Weights of a small transformer language model: untied embeddings.
Each number is 500 + 40 x the weight over its row's rms, rounded and kept within 0 to 999. Layers, rows and columns count from 0. Numbers have three digits each. The size before them is the row's rms in percent of the matrix's.

# layer 13 attention query, 512x512, rms 0.0472, rows 482-511, columns 0-127
092:472471495491498506516518554460441434531521519550523464522585508537453538484470507600515519475528499484556485487530496554460486410430621519521478519517522527530499531487491540564503553545503538466486540473494475534476432500483509602565510510447455429432494493443554545441512487521481491536487454518527512492476476414528448477549541492472491494469536422532491517522521484514475494483599
099:478536457529523489536499440522473530441500495458571529494489505520514494625415514516516460481542442426507511452477538473457470496561465478486482486531458463479507538521557541451484541509554409514582485457520495539492521493479594477476451397536468472466490522551544508429420563481482494515462512538415483576550450490464497480522488559454547423522432508551438518429498533524505517572504
102:582509506473498456510409467494487531512574475471491570518522541482530454470471481529523458520478453493523498513501549505463516550496448493526537493514526568510490449468522459463498475515482517523428440516471533474503426485520570590428547524467566474525512499423537471562472450541504539448502469562476455527497465491512543473508529461518473502471481490443468440511497436468494561483584
102:559515470497473524557513473554523490527558518487487498383536551504460518510463566479495493496450475507532464479479434480478491538492531490502487470457512438493402465508519502460549506498451537509493504429533506459515540565483483500458481498502443567520522514539567448546539531397509554476498486519435526500484488517551536494583549585475510500473494531482525497551486497518475509499519
097:462562513530491483476423513527513508532500505547487510531539472566512485466530428521535586543562428491474534488464473496487539409424591505585536510511456596475496480453505530470457508535489532533460520525547536498503631537548423453510484458524527506524443507565510441502470534496472501546511560491554472435512468493422438485499487468513453560616483462513546514501496472521495506541480
115:553547503567504473504476458515546538556464557486410583449474527550408505446502466459472473575466414503499452539477443509508491535511461450498480575454503471446435509454520473409476494502445446503495466543557497511540579539513468555446484475518570478555530482507479574470534495487501529467542526474505438502471510553494474512531551462577543501504531524472432483636504458464503462412533
102:513540515518493492504486405514522535524459456543420509503421627444569524414452535440496470500416496509412534565468554505518489538507492458436504538555524459516516516546505475475545488515478519486509468441466591455530492516500527489480435505512454494520493451548420550458541566542565495482551473524517460519522513500515509543445556511523489526496475512433474527531557444428513483494486
102:449505502513466439513492519547489467497476560501432470455528475470483497480541504464551534595463554419552554479535516437554596392485452506483475537530495460540488484509389525525506515496459560494530562491472511559538525493476440526447485498478581479502538489532480498402419492505419535564509516470435530438528476476476553504493483517509464454480486461522469513538515487524561517497505
112:507418584510542507537539457427542453526501483503531460534522592485598510441461422486434516510473500531477532557402584525473523471498517490414479465462480480522492440510516386461495485461534519518491512464495490502514484546525491500485596470521529487503480510505519501546480477445488463454518523552548433551491449487562487521485539501500517454513497518520466535505482470509445476578540
115:565518473548505434477498539479457494531500469419559497488507508518506511508414477521489514487542443472529556576478455499500521485545519463516558442504522492496480563437550551469551558539520530467509510453466481522503530528489480484444486526510523521479564446535582470541459557455547527542488528432596467485507475503560485466467462480569427486473524501479463504460491556507514532563473
115:544511552453535465600506468483483538486446486525490547460456543481557458496520512500550488442472468452491541526507498528498492516523514465521505498498478447491582462515499585512558449446536514496571517566521535414422498550443527565517555455621490566506470558526515494518505497531519526492527422531502523566558520547433529490487483517453385491485460453461489471584567555486480514463510
116:469500466476510498527519493558432531524517454445470529467551544549492472512425522518466567521566456510604543528513525462480481538537453492495559445462474491493484491553446518440500556483486505513456557554522461505437530518446475493529471584502509433527516517479481469453514524493564465459515481567419473534543477526498529528563561460483495563486466513486552516575528445462491540477527
115:556553497504542459504478498469524447515522512510537482491545476507542407488527502577507465532467492515499516560517402438569504497528532480590491525490522479522474511460438505502469555539496511544502489566507439488497502428536528492521558502429496596501525520514425505553500592509543557479560550500522565440535492520465532513447538455489453500544513550489507492511434542534464615536511
109:466442500463551450490500450485553441491479470497503536565453485474517563513477491493502495565456503432497536527424570511509473522498451495472494442564476487474487544542530524603549452507505496520507465464449523506468492482524513436507529484465464554485416596570497514508394522489475557491539556562558578496489516532482471509515482411490469499501492519471484543419503542496433474499524
112:572488468472495459414521494509489499491534486412512487482533500546525488463530479430517517519516496499462519488565504500491468522490521530450436550499568499505538423491480493518433480488513533480443599514487490478487489477540502586522506561476507468464513474467538456495485489534532492522470517490478506525528484491584517524457450425526482439492498522501456503485527481549551475515415
113:520489446496454553463511497485501455511447487571518444493497468542474480487517479448485563584568586483545526433496461488472576550483452493441491489515523463542547441475500487475518524497529429476480467485534401529495521509482508465484511517540488451484548478576436421533472491508488489529484588442534542586542453506499483515520491530500569481484439563502495475486460525607472523490528
116:565536454520519483489561557557439474516498433556587456531479560460522549491571474503473520478500577475505536512482494484561497546553463515473527460561453549488513488539452477504496487498445468540436457456414575482472536507467466616549569550514473513562507456421422501441426483492531485430475441544481513508580492558503536539539557500540479445446531476568485499505458501563521479526466
115:501521496489458531497509427493481571486548475437476526496477510481471524547534476513521522461474484533481494502531468473514461564569508465536484439484458533441490485474532542385519486547500449451512466451488488420440439422536516536479492515437533537502550479527537518491539597482531460491550587468515434483459528514523471494580510484477492450551501498496446545516523424442474527512474
120:445548468549454457461448533607450447472499569481472518581517529558527450436510456523483552567534453496494493501453447487520567524471522562412550516482446493478580459408527522537406522496534423517539504439504412521423465497520558472537460575441543467443486462482476501472450443481442491515538468506476524476417517484486441521458571509634572457455544460470454554516459509422488507552507
120:418422452519506505455535536474462472529523472537431485498550491497491518426553515544464494504563536476458506454530516484461474493570517486492527505556455424494499575493545446483528481485456479484483619431504451513531508485494539533546498467487546498456454559560517507482514464581510515453527520440466460498395427487500540479490414551472520519560514479523462438451485497490517512479498
111:544484498558557511454443440497521501528423416505513435485545436491386522485567492456538522510507483503486490517461490505541490465475514498487528502459538497486506469436520487482467500479441473506487513516530461501487542512532557471527452467484482492455487469510517482501461490497498524496528494474500514484466473470453524515489534404492461584455490464498434533425460500532481516495474
120:527495576536493493514514469495579465489547476506489554516491544495515450467441566489491479509514442516498517547565466520494533471464484528516490537517464549449430597508468512505578484500462609501458520495485483553449440483526507453434556602447484481550477457468507476511505513489473501546513491471429505499435466434535533458537544498462474459430508454437527467482467496503488465509532
114:542504500450482508485508471473462566454501547490549619547520535472515496513527548500464499526551495462488501481475501477482518476473476542510468464570507447522517483519509455509547506530509481422524526544554545511490506464431464453455441535571458495520486507557504465495520504483523540515556524487500528510483469453471529528479494484516405515510487513504559537424531541437602406479550
112:515471465534537484464423503427469576481536460538503494466465464534494442514426505587537561433490541535550529510477492481540542491481530497483532440568500491534456450454528535511439486462482476474540520527538570480502504479449470522533450515458495586429430506480481505414469568500545549463508439511521566557518485507476529482545511549465487465512530536474532435454556457475527463520494
114:575418429498534566528462510472465525520481566524472464519477462525559468560537592466500554448502480488481518527494448465550480486531542494547487505488481481524502521428513533558482496430539494494448522555572574436466496485438503430497469528461521511438514514490486545486486553499536433508464477454429489512573529467513574509440492461449479461451455467513504528483520552524442470534553
116:390455469473533425507486505580494476525531536476439496531429518499485490518501474469543545485542514539476497511434503549523475478498456496468512481578505508461525540434446475526524468493476556545465509497510531463465509520500518481601516448497502481513460484446508490574473537487538511503489468514563410472529498413483531488431473479530507488498468572488496459506436456550457552559519
120:517505595419512461490567555530570510485508493471538467462489490539509495535517421534562495503490449493514470543479554501484466523518489517447542397516496468502513525472429507534529478446469421528508487464445469513450473459487520574495449553515441515443532487448473508559585493554516504483508500454497525503495519520535444498493510523446537459514452472571487573564420519448460462465411
113:509557500503494569486542441546466473428542487454556555507518507499471499540502455446478516458474519474482464493510524550517561448531477504446519520556477444521547518521530563475509466503538500527519582512498443530537512500460457574491429513515503527478463503551572460454557438441538533576549486481527418437542526576425487518527510505474584527514443540523465530464482458507564447385486
121:508557474462509542502444598521546497524545541541524589500551511489493508502469510510501507487445512465462442425514526493470482450494516517486501474543470419534498567458513469458511503508512464528520524486509493541511473429406450493484451451502502503552487480465497496520524491478499396503434497479480511505467517474520492461484596529507593505528492529566530408460524508443474528580445
119:456454483475512496429489450485545454505494513523508453471587486503471511544520538471501515571526432525513531509421539488466547544494462444479505563575421518583572420537542504466456472522531539476518509623505574483542509453591493552539540535509521489504427482533483537532507529512526449502428502562574497492497518432564490446576477497476534469547467490565517497467503543508550472542496
# layer 13 attention key, 512x512, rms 0.0457, rows 482-511, columns 0-127
098:511451537429483484560473547521458540507575554558487497519498418463442470535554564478540476480519480492524511438563453565503589482513538530444495477548637564473469480499465465460573473573390463509501422494478449467487508498579499526516475459452536509529574550469452471553552508562541441520453506479536529500525508440392548453496538477514473495474531511469600530416471500415537557476543
099:543446429537428543507533530447539460449464544459507426459573480515480519477502521477479519480508433510494488517417529513566486480541498555486537518512535474546450524388437472521528481490538548502517473479497513530525489525479483492580521418541487489414476503490444508465508498478472519535463466555513558482478514435431444496489490561461548495539443498600506426428470515542520550461483
098:440556505508544596539474552491510480445552576518437503456478497506450424523529456495456496472489503567378495562473515470405513494492472475513453454490512487430514486452570486467491434530515505456483496433538530488468495461492558528469520582538505387471524477502565500539493451564479443555496538511544467527530516504505484499526425514552528491567503518467553583475475468465456470422537
098:527523560524427434531521446476453526537459464552487562423480481531537520533523494529486562523505503509566505506526433461504486427506462467493452515471505486477519456576509447463484491526542561557507523441471528535493530458468490443465549540574494523484559500492488555526490494521543489472527487421551469538445530563577500444536531484473509443560509563423531440526472473497475515465535
106:508487501507506425475451535579501516504500533495535487542505529522513505598578537538598525452474486508460583537433489456530485553554544509493495470475499439525536527523456493518536523442465504477491573472505479492493529513491502534597541513562549552450421461421467497450485575479522534528472400518507585501487540500488468481482534492477512479508442396500425518508480539506476481460513
107:490489493508544492559468473520483521479503461513455523499489484537554520523536510489595562519563464508571526538528531542528584542473459533442484558522491588487495461503519527488483529510463463527489441536457496550524546492519502475505522453522500547509552533501545487595475518464511581488484552486526471499593454549449539439517492490491510548510548548430515516525472514510446489480530
111:535464505531539531501443503544455491493534487551483540473487600537531438506431432424462452445455457471470547476549466503507555465523499505534589432559508450478513552533523464556548483493447433550513508526448573530550423488500449570480451378516526473496504438475406494451521532490538499496519504526503470449490467498488447523515537418501561530526481460414424519498482508543524472484501
104:446448510652430557555506406536530526470451517456433507473480507553555524468543530535479482463491516492483563529497592489536448459483472446492501560461466582470439460439483466471469469465504508513471499464444449538477506468422471517508490389529526455445466503550513516493477491482483544491540523435476514487469503535452516420509578541426531492510418508501533510579481519460499423472540
114:584502574518452534459551537446540505480429455459487561413526501527490505558446511476450498510517466524457587550476516478562539584523557493431513535464387538560476412499506388495504440478437510499468489538512506413481478443541487513539555481601476526546521488529471495469580432517492509513474503523533442488481521541515475471573556470500482544475485554421494472517505539525466507469533
108:449499495542486444500502507453532528531466447484486438545510509474497490463500531490476485471433524478469524548472470460528530535487490400502472413500485479444500481537488465501520579485506533527466517509464558497507480461488511436455556478510578485537514502476507452565514499537485503502462495429526441402525425516552554441494453472506500577493481458597456501517429528528472532503589
111:438497468452550544472516499492509517455457509449548585454562496388535477468489524504512484517518498490465442562486492487423501458494574609507527544487481521525535543482509486496546466401497512519552508606533458465437507486456564571453457527545456600482510486467451494616523527475496469490495522498541534515531551516457507454516465585542417539575477446484471486536511509484486459500542
113:469564456479529483449429517557462492584498570495501465447531610510467561511513554587495523502544495472519518581497424469474471426478454523486590491503456427451435553433524581404530493495521490481521555469529502535472507536542444486512485465481477485541443518509477532531514538509443539447509456465434519489496543488518585554550468436543540506513474496482446533502537487460537554477449
112:542425566568529539451488535536526498528567441507509476491494492455477515521436490441462506525549460526487459516542479486544446516539524504470436533521501497421463437412450459432551521497515525491520479498491473478556529467524460469477574562528438508573487497471428559524554505514485451447446506457500555466489521495459510410462575567554487534483512447530530502529517494595517515511486
111:498475562522561509467494546457470522496518475534526515522498507456587400535460437536514475522461521478560501541488489485474508506458535605602483511501469491524444526509546494519480496495518492555525490511503498516470486529515513453504508530559440490476492520487453502478506544468520520470473528488518508410536514514519457492491503467513502413517513485563485592425469578425551486495448
114:524510509489519502496522438516500412402503532456458471540513480466558440484509508499464440484489424460463432518511505555572513490488522477495536549517489497523463470535481507463433481502485502500492560478458475487494505507520489466468502539501556442523524508410579531484459530487536469508521532482488478508457418496490490538507432565545543508572478561466466520566468453467531534487492
114:606535463532506531539482463504499424495512546518493533545426482537490504428458510512483531516573539482514549425518483478482499475503499494510556421469463482519495443475463484449510473501506436503571554599610450407476544568466405523500514474541483435494562528466436422490529520529517543527463485494512576516495399553485475525496472570423505472479503530524525421494483496538537501495489
113:525447521525466474457448518531527470481499477579510487510539543474478484528565545531503490463535526472445518637487410505464494475451542513517547447449517500449473525465444501471453458509521531454531477450534538549449463528559519517521476434528550498557463497485440586520446517537478549424454494536504499490534467478546540515496506550486578525513530546537507506505561484449489542527435
112:507552502537489504452521461458481516484558493467546475539505522455478503475470586452499501501473475468466399520466570489534515525578548475505520480533427501512440503431551529469503476529553553544424476431486474511511437467468550509499438493439540455496445403547502490476479529479535492454529455565454501517483496512533472481507606502523521524505512566481440454558524449634517478461492
112:528527562535438526509487486492565488533424526479470474485481496495489594475492478454549574469602560441500596461479528538584444508550509523510539466497444503481497580471426486498515494468567501460490501541460469530494429529504550544539476542539551515495564516523487470482514490459506498513494550466489499523429489522500456500524526488544548455535565427502535539423417510468466420593527
117:513513428538415524490498555486512517472581485481545547534540479505510527431527512439506524457524438492594549471476531465461467499553469533475496476479523459468489519504546513444519553521481520410494457571479470428531494466452486462552496474521547505473503571482497473542452468491520465529466410497575496527433480490449468453468489497482509496497498551508484461413519515540482439492496
110:460411522458485493487530442594500495486476477474488511415483473522491539467592461435475530494472487433561556554475581518520509520457442566434387463485567487515493545466453435470546485513506462447493565499480539561474523538533545562521426424556497508442501445478511411549504587509523521511538495541507484531476440502590514481527547467469469528517470478507534546469496507522515493476468
118:565493496549519484557416550545561533480535365459550623547482455516533542505435531553543502568513468600496573524547515415573501467476531519476544551509428518518532491461455500477451482473532512525489520524486502503461502478479504480560479508505433516475484464455515568519569542472442475475479493497472418537557447543480540433474574496474490536492504468452543513542545528505473484458435
118:506536499492506523493440446535504475491538539498534587485532463456485495519497494546492406518582453497481505478451514452391506476458485444509507561532532458476489493506530486427514521506461535433468451568450530540504492530522530442482546532517525479525544508480447485525461442558527549432553546415493479469456497539481513532517463509511522492499493470459510510443523482498559500515579
112:492512430483498526582468528508514594507446480548519508546483482475502502451421453528470502534524479493560498468472474515494528497507561472465490515491453526520553481395495501459466484561519483538519492531527519544484557468409501470527438486462498523501469446508475505473465510490492547520526517553535491451538443505516477446502527507463498523487491461426575515504443524582484488474469
115:544429475483502589469464542516455513503562499547542459488503450546548487462553441476535508608564448494478537522508517471497543534545543467617496435483461437533477612527503513520539429497566497528516491485453471436504507511374484456446472539515505447468555476503598517490507541449471419499528525444504451534498492491485539527460413500482429547470524465523565575460601436463441507508575
114:486456532561509465478588477515507477405489493472459543516481445562500497449481537524528477475535433558483445516434401479548516559484421478541478618550521551506520561506419497530478511511490479480463542487465602493463511424523494521457538464541518473499446506438550515452561552481556578501524515441515445521565477424540576496508426471440582457509473540457460490539443499453474559479527
120:523526535503498492556488464441576472495521460481489450444538480572512511508453507450532541413478539492497526529516517501533486449462504485490483483548473466502418420443526445551524494439414513481518501486473536480609429564543499485494534479543501470426494515451441531497590458442479519480510479526510533575564464528556487569481492502504485466494461492539478532436507506463512537485479
109:501477505465443485485547411457498429526443501473551476554519456535372474442526527517500502491538568420513484489554489558460449477471493481460491527508509551483515506480594458535545528547476476510506478431504478528545529525485472504612409500464461542480529548550585403485441542559509465512490502512493482457490556544538459508507511478521459490535529550414487489389479483533513433464490
111:469469401472474520500545539497546510512520517518488474473496536518486473565451502481526572434506543471438439411419471465438538525424554458462510505455422465502443520476464604495519524491433467444518521513492499549438461473547515516506487487531497524486496473532580507540480519512501496476460435514519532461489555551522546510553599488467596477573518422497480469493465444541523562516519
114:498530525528501520497457471465509473499500537568469481602519459460426522546459538536433540508510454502497490495456449556502535548505489512514507523521491483457493515544554403520483527523488553507499508524515499525491487468539512560521549440451511441541499476436505550444557511567539420488471542487544468459431513406497478394497459515559504539564493524502435526518531482488586471544528
# layer 13 attention value, 512x512, rms 0.112, rows 448-472, columns 0-127
094:554485496485393542415443519475471476509536438497485586510529523449534482539519468487501510497550546502570555455486542501568460595448496555449553490538494548495514528446473491503399490554536489527547501508505544560425523409570572486493549528562547490509438521414467555531517506569499498440536512522471511485495497526492485472521567551565419484529423505575421561446474472523490479554487
096:448458519444548547466499507484538496563470528473457513393448477512421433547461522455459502510544520489531474481488502544468494498500474430524539492504527583432491601507508542473439553534511475461438474506443456568498466437516437458508455517529522496578479606459496483565462575565530491528515584573541543513518535481466438578467548472529480481503524499521563551496526468497532457438507
090:599499429516508501453470506506577481550545501435483433507462520486479525512524571541494586445576493481450447507515516471488531521496495483520486469449460500498554534497565533521451469491480512606480512559429502549436486547505482563460498495465478468487509539587593485456520496489503470557557540447509475505488490518456514526475447434527463468602501486507532562526586474480460406527500
094:468447521482553490501473518472501517517560493426502540524469430468534504458470571471537497473506427512459466463555492505443453525546521483502489484552515510516501498489541552484535583482438472545475526519461517579498524496484467572476424528491482541556537584526534511546490531568482475491507464386469518439462470482579581542510436408543524468460477493477472479502484506553538594511542
096:498482461456529571482525494532500520560507524482511494523520544550533500471531407410466590497558417491572541506542526503558480595515493500448511521524501453450495541479505567503537476521441545556539515571540471474430504434495524544488512418493472425496410412568510469467443517430544462559462498491537519458491589484512539490502452544551457517502533536535489495554544495438477515493521
096:465576482418557498478473470543491474539542505499454461506487439519537446475460524541494489541502476521534503530495541568526518498496467596532498520475470544538513523507556459424471434509484511508555526560536491475550508488514486485555452502492504518401550513565530559627525512507502591545391524437523524514493492481474527466561518539499468557498468504502501466392526514541530574437524
100:491455459460509489543506498494549516510585472570493526518474478584498550511435539529459498460513530507463537481500457519453494520551457484503533559607529525491451502492521461468483426507503583455477474454445491534433517478504440430500447534500499493513533558482451536526518558422508408500492515561410529486542460498526516551462414470524411490585483472522512479464527534449517547459430
092:552570566434517476464439490547474576442570503432468415460522514538536488505505445488530489451495500436564546513545543533402519477496457541552413477461590488479494530519449516386514533499555540494502528600511466493490505440466476476546545517558510457493515534454525542515536532503609541519519465513524549479508442449512497575498521467547498471499512531484528449508528506491540471549476
095:528598474507494511569502504548510507497545422584440485521437538495473522497568406536471462427501532471584443519505513501552468489561520449473504484515552508519545534482614542475452537456495512503519465455481491490590505516413537503447522543541522482441574488517465525539570431434554498505543559509490463527491544475503493425497494485464489468495488497499553511455469506466554463492458
099:545461505568594615508511388490483480495535620455548495504543491505558448464488520496510487430465477429469482443550533468462543546456432490555467481474478489482461473511465519496499516529502522571550515471463507534492484521483558526509494515477500476498518529525569522416490479546513441537491462497422517473564468497494462526439515472476560519437504462534501482564547543519485545543536
097:502439530517504534530584430468528551535528477525518481510501528441482496581492508510539561505532538507513546506502490462501552420549487488462549539473485532590438604502539471484533549487474501539472530523515485472529467520477484547542482512532514452577509467516479539530412564489434532564459525443457524444430527483426448438485475494510544387517415458421407437476424556552523475640523
095:484579498564475463496502455523515486543434444490509506497468479412482522521550432504480520459449470530522468433480508452526535468514496502476544453519503487580428538546545448543504467518465441544531513546536545538483547475528494518542513486527520475457472412503569538475540508476485456504476433481513468499554458474517610553481535517515536506518557421483446549509521508538587440561452
096:515567527486478519490396516442570495496469519551454571507464535519485466472467509444547496509489478453475597533473441503532458479502562516502464524525567585450534511455552527478504597502498502462479553555521429500506519477524495405458481446499540465537443500522554536414549520507449503516504483470469519488541458426541551494483560486590576485439529524561515454466455465475480450523481
094:523501453481454482477522500555474575447556542461562502544513516502443530503499455456513486533460551523488535482492576625516461452458516450508547516587395553475453474570544473520474503466461536524585478444503458556484501470523536532494568464447492478451472467520434439528491524461483416505501516515550495507602545536490585535511489473523521495471505467454595401404504545537507477505536
097:492454563518503472530574511483481526544480553482545556539472570497527536558531478540507484494441551495492529466546505494509421501523511459562557441503559444470480542527463503504553451532459450480539460488477471440472508495514514505453454491513586469498542508503541472553469491476495450461493474511541466511477480499526520477492497550508478446483506422512557489517550487446593427478476
093:507448514557475525529475522511528499491517423507511488458479515456458472581472441531420520570451516504608432460484522511435467437447481430481543539490543532542497474574502529521518448486470458501441462460526513520478508444532540611493515537515554436419504508532517503477474510472449477514509575422495452589564502469514539575498509564467488527499587491481558465490589470474503460547547
099:498545552443514433457583478486402471495498476509447480486446509535515512465587526512491482470503525446530462530513488471485541499536551510494469431515468519490477515567514398514466572462500508494514534535623443446542444434562479462460469475460480537476490508507454497479441466488542531500556399496553485549577435483570514478437544521535473473495561472477511601476532484582506549546501
094:454500483472430485436530543502431487570576502554485532505525484529520593507542475575527408518488558595535516498604475571466526508482432528499451478501517519467456524564462507532479551491524529601540445563558437439482424574461477506535437540553444481471472466543563508489499503558496470505553491513473440442507487501520535495520504476540512522530472466473548579424499476478478500427505
096:536472552489505473513500401455538554505470547513510470454436490513544529488429542498532536458516494464545484500466466427412541476544553518505490519457527526516543426500526592565524502535397488470456507529537463496508458514546455471551435476555483486554498471517447512524570508460525525443440501442470401541513500569452468469483503533531421561518539525442485496499488515509513513413518
099:545519474427524493436529513547537436548487431546483515499490469501485436461498475602524498458482536568486468447514480542548426454499470552518443549485502511490540574519503477500514439514430505496530535526463465502574579548501544614495515498481461401522490519569480508500475531503486443530484464456477492476570496474503505492480470586469503537489505525467463544496546475478449465554568
098:480520494517534551522421492476537495511477484536560544496479453479486512473474535424585592431510488495501519521553510531532556535443500511518488500542477518516441470534422481466485498540524520525512459473436550557473479506474479493517554486513462566412551475511526491505454482402443506501510544522449483483483485468475595436505435429527472455550530479496500453602522523463542502463485
097:560493437506568484483451501503435563569486507484463563526578503532458530498534426418487463490516525561492527534518442540490548485450570471481481502514519492521508553555512506488494433399473546432478512536500497495481528423424464505539512476494478544460500518415484486548538503450510540487579505491534501435485490474516535442528518459441534544552438546442535506410490517432466543587452
101:506521496524446546496539541546529542465538483460440510487455482517544494466502514545441556564516409484524460534501521514504522505467443527501596594552518472436526405554490504551556567502506452519539506491515593539533484474483541475521490463596470511482489536575473550529582475447469520485553523503474480514504504459557449525595499476514476479560503457488522551511498520493553458446454
092:541465501521545522535490503478520433506524539511517506467447539489502494483553571479481521496459502470529516474565459507493506474515467449506535466517459487460489431516530579565540534596452516485526532567446557473469521550512508495544452502495479476534481480548528484497567465519470543522516505505512530511534509500520555412523537465461510488558467502543520471498419488531468486513516
094:514556490559470494592558441472525538529535441495551530449518509510453437557498602586484493496452516383549532563509515537520507531510485468423499502468480527556537474471476476474450548458504471532490447393465517431527477425466453493490524537470495541485450500542535514463503472607455476508424491444492569545509448590463538564412480511447534510506539463513504522529460607500470518485541
# layer 13 attention output (transposed), 512x512, rms 0.0927, rows 448-471, columns 0-127
091:487445449433560418428481512441479485476544488575467446469471464545524553461492476515427505490526523547479517469450465493575545439516494530487462504478452428514444588453563543587448458474494446454507486504500448464498508468492514518500487531544458567520451502484510510496579417467499466534543444584485491490445443452491507535451509532452550522518532501482542452541519551486537501495559
094:514464457494507513492422493573526558497514546508561509541503549531489506457498440448486475460535478523571480514539538474479493434539479559456544479471491500545466408450571525500539525509496458448459492464541463505480510528552489521489517487454534452519592514545539495453525493500508562512462535366481514501510547493545454495532540516489589447541544500500409541570547522501470576518415
090:420444568520474542513447464435464469491509498516448569445463489491503471543487490541540537512499492506499551506454496520538508518519538487487443492550561520492504485573461499483484559505525499446498444504502502471542473512510528455448554523535457567444453516549430535507511438487466476525502497474497494516530585508508432508545530482429485476462478458454543460547493453511399485528452
092:550512464490473404493512448421515593503498479553471424471501451479507519536501438507504569513442525527552570560456490478476518574534590500531486471470518477411441578425525501467477558489542456542443512532571477504492469568530516483523453537499451471493454535497480490503537481472549528526457496497544515538525510520463460510519459521422503529471461480517468565518587506493497509535472
095:478491520494474459450393522523511473478473523473537448582535462494505494518487599529534509535459536481430485477480507544485520434551521499445437527446523454537441461501523504510460496555532518476425452544458562469582445489498486479488520556507534495514548542562471494541426550625465518547524489434465446462445485472486500483517546532517535535518488482457430492484489482528538509560490
092:478495540479411482483508508493455554518529549475608514483500441512464487484471440495499539501514505478447516481444489511494485440470496469497499495489543454469448452518487499500477562395522532440576495457511478552622482600476483526482535482538564472519530528488455463405452491466487401505548522476488499473466479504481525502502478423492501513581538414581473495484492495541449445544487
098:453536452542556572482437524505429514543510534495488432539485472420494526445528496474436448475472505517542505525529505457536476490532505523465518495494436503557540463472489488509475537467528506626480559539523533508572472517442481532485541452520458495541520487523518529482521470472543557512498498518509477541499460527486451445483600490499506424596562528554544498442460527519451467501570
089:488484411523515537585492524542528459542431588490540542541460519544520521509465460534512529501423492460410567518526452497553483477501529442496548521513476526521428519471534482544464459488437435516524494517477489514517517502570521516451543427446493452501453518479477455535482502454500450434538452515545533500574424475467574459521508483485454555458583495610519568448494423491488537539421
092:478440586463474459464508480517475567494507527515508520417544444508512432496463477466548471477501502486516545549540499435493455528446470463536487545539456501531441525492426494514508473473563401468488480502549530501531454517489515515528458456468549451516458475483532497519464493550475525480473501503510512429498489399500500487504506502541562505462481506549485490558539533510476442521500
096:524515477483469473559476660520512501472565502446482476466440566451429492462541457478552509513534498565491513593428485476477478479482547444523546407485586506514502496489480474547507545416488531451540546494441491490549504459485555486463485473457379534513510454534535494569537528507490434507440485495480549541516542545532467436534475471533496558472465481450518553522457451428509495480490
094:442522488516462469471497498598427443477516485515505485513547503485511477569546447555526534489548496538522527501485506558479510519522544498556545477508461449508523467518503487504454519499457523547511478541488452538420468566523535463418567512502540519530470516515498470446485534512499498451447517527504424561479475487505537563494503539472453574412459570517512505494460541471510557450459
094:564438549470489510500471483465488510492515597508496442496499535507554575468448541532536527562494500456524450610541463551569480525473507419519496477468527467582475524467494515498449539521501483473492511511488479510539495521438560417460524549474555556510451513454530522468511439527487460503553504509502539508467465506590454550428484469493460537425420584518509474542610490483458493526538
091:508431486478484464500488437525589531527491531465491455473492424513509464487456568528486470511525466522505532499501479487497536466485522474466498500486549440580517505467490425474420448508497499522529459444481499479515509491506503546484462503513516499503463578441465551483480446487463517520582468523572500556484529504470432498429523499426461514575483528506496499511627552396555551500509
090:455551554436580595509514525512504522524471463536550562477519479531535498494424576454516483521435488548504489527515441467505554507507483527529474539493598558446583558441471540480504422504529546552415568491493449455492529537501454491504538501503536507435508468545568501483502493487458509481500504543491516489470530491470523523532466484482530499512461480587430524483485444501469476447529
094:456547522481504470454397517507520515499488482490400502427499502517462466435459502493493548526521551562518465488505529445531548458515502550446500595403512520488457490539519471510521461545510445509540514550534475517421493467557550514489527531511482470446467474502552537493549532471568521496494519428485466550566493495492562566484549498480488479521502535488470592426486580454459530568412
092:449531512541561488502512455531468498462478507512494508464471450537470516534538510452560466508514535509456485512415491539486549541540499593503468476477510534481516463433462449584436536459489506561487491507423554491464458523509495496483503521449501518486496488426503458469512497492544487530549463520517503487582522546480490484495501518519566414514472425487438555511501543550477472533461
099:515488439519496544475552477564494512501488550447534505532478455535420576479456557499437449479490528492565517511581499451519529497494416432524539545505488524491483487475462482508479516518462528526525500498458448515567428543490446496502477477448461489518463569483448499463512506531489496503492464501469519483498532528492500545470495468509503473513485437557441528475449539504501454492491
090:519515545498520531538418471506518498447500463516446550547515516541555471457507495553424560472536474445518540482496458465496518548485446483466634488552492441552530530467526468575458532523492434472468489493463515521559523494542551524553464409500510496550432513555500532541516494477528473504482503497462490554464551584447450516501442558484460494436546530519429514541516485514455524471484
093:530515455489497508442498546515482502486491459483526531483586520498520508518462503500491552493512532508491496555488596567514435482518487521512520600481476560395561507498472482498465526515534532508477511543480551484486542505442549542510477583527522519449509484477491435502503516531485492440488461484510493480504449500537538552516490528528464523498440475462471485506499548490506442541532
099:518496509473470530553495507440480532439527485504470539517509481502539609487577507519510499556588522499466522410422535488496543529498556450447612539554469516580551479490493526471433516467518553509483471490468581491519364479434571453519455572443498554451481474461525515460532486452464577498548544417491538506425481510510473501577521472491550521455463510500532471524491492464458543540478
095:498568464454539500474542531410460507528475450432461546550517514516527449492454521490540470523463538587459527450485532509483441555563556521443446461491475430518522515445529531521510496492505493443510571488525480493549441522477485522461477470443448515472441450433510500438435542543552499539477497400480448514536415479543486449547566552449540511499489528535522482565444531497490547440496
096:464520601471430468457506503484530504469517495531574508490475475478557440537454556544535567501506535445506399551484483479481506463466443510439467477532518556510438455490499469465470519529534458528491508463525480496469549552535478502479499530447528493499546523537523490465489488497490489415385515494538511543449442518524481482447493566520486492538507432504584513534477527520480493544443
101:536510455467519474509529463474512519510482548530499498499599457466452485497500514422540514459517510493487428499455502494487521434537495457442503444539513531486582607538470490434497466453546447424446492500573467497511517503411464487525557531451552554487463386466481409508450514518514508513510514459552500540442541512402492469494483545437467501414482456452499508573515562566501508495515
089:548502491457434487540501541491561480494416495505514553552531492465514502473443475525490464506486578467546473547521494453545507488528522540557530464507536501513472523524492443529411558510542458533496548495538510512586519461548580488460557527464432494434527446482545417495463488456431411564468487484556526470494497473474538492443551480529494500462535481468453540485473490457491487523528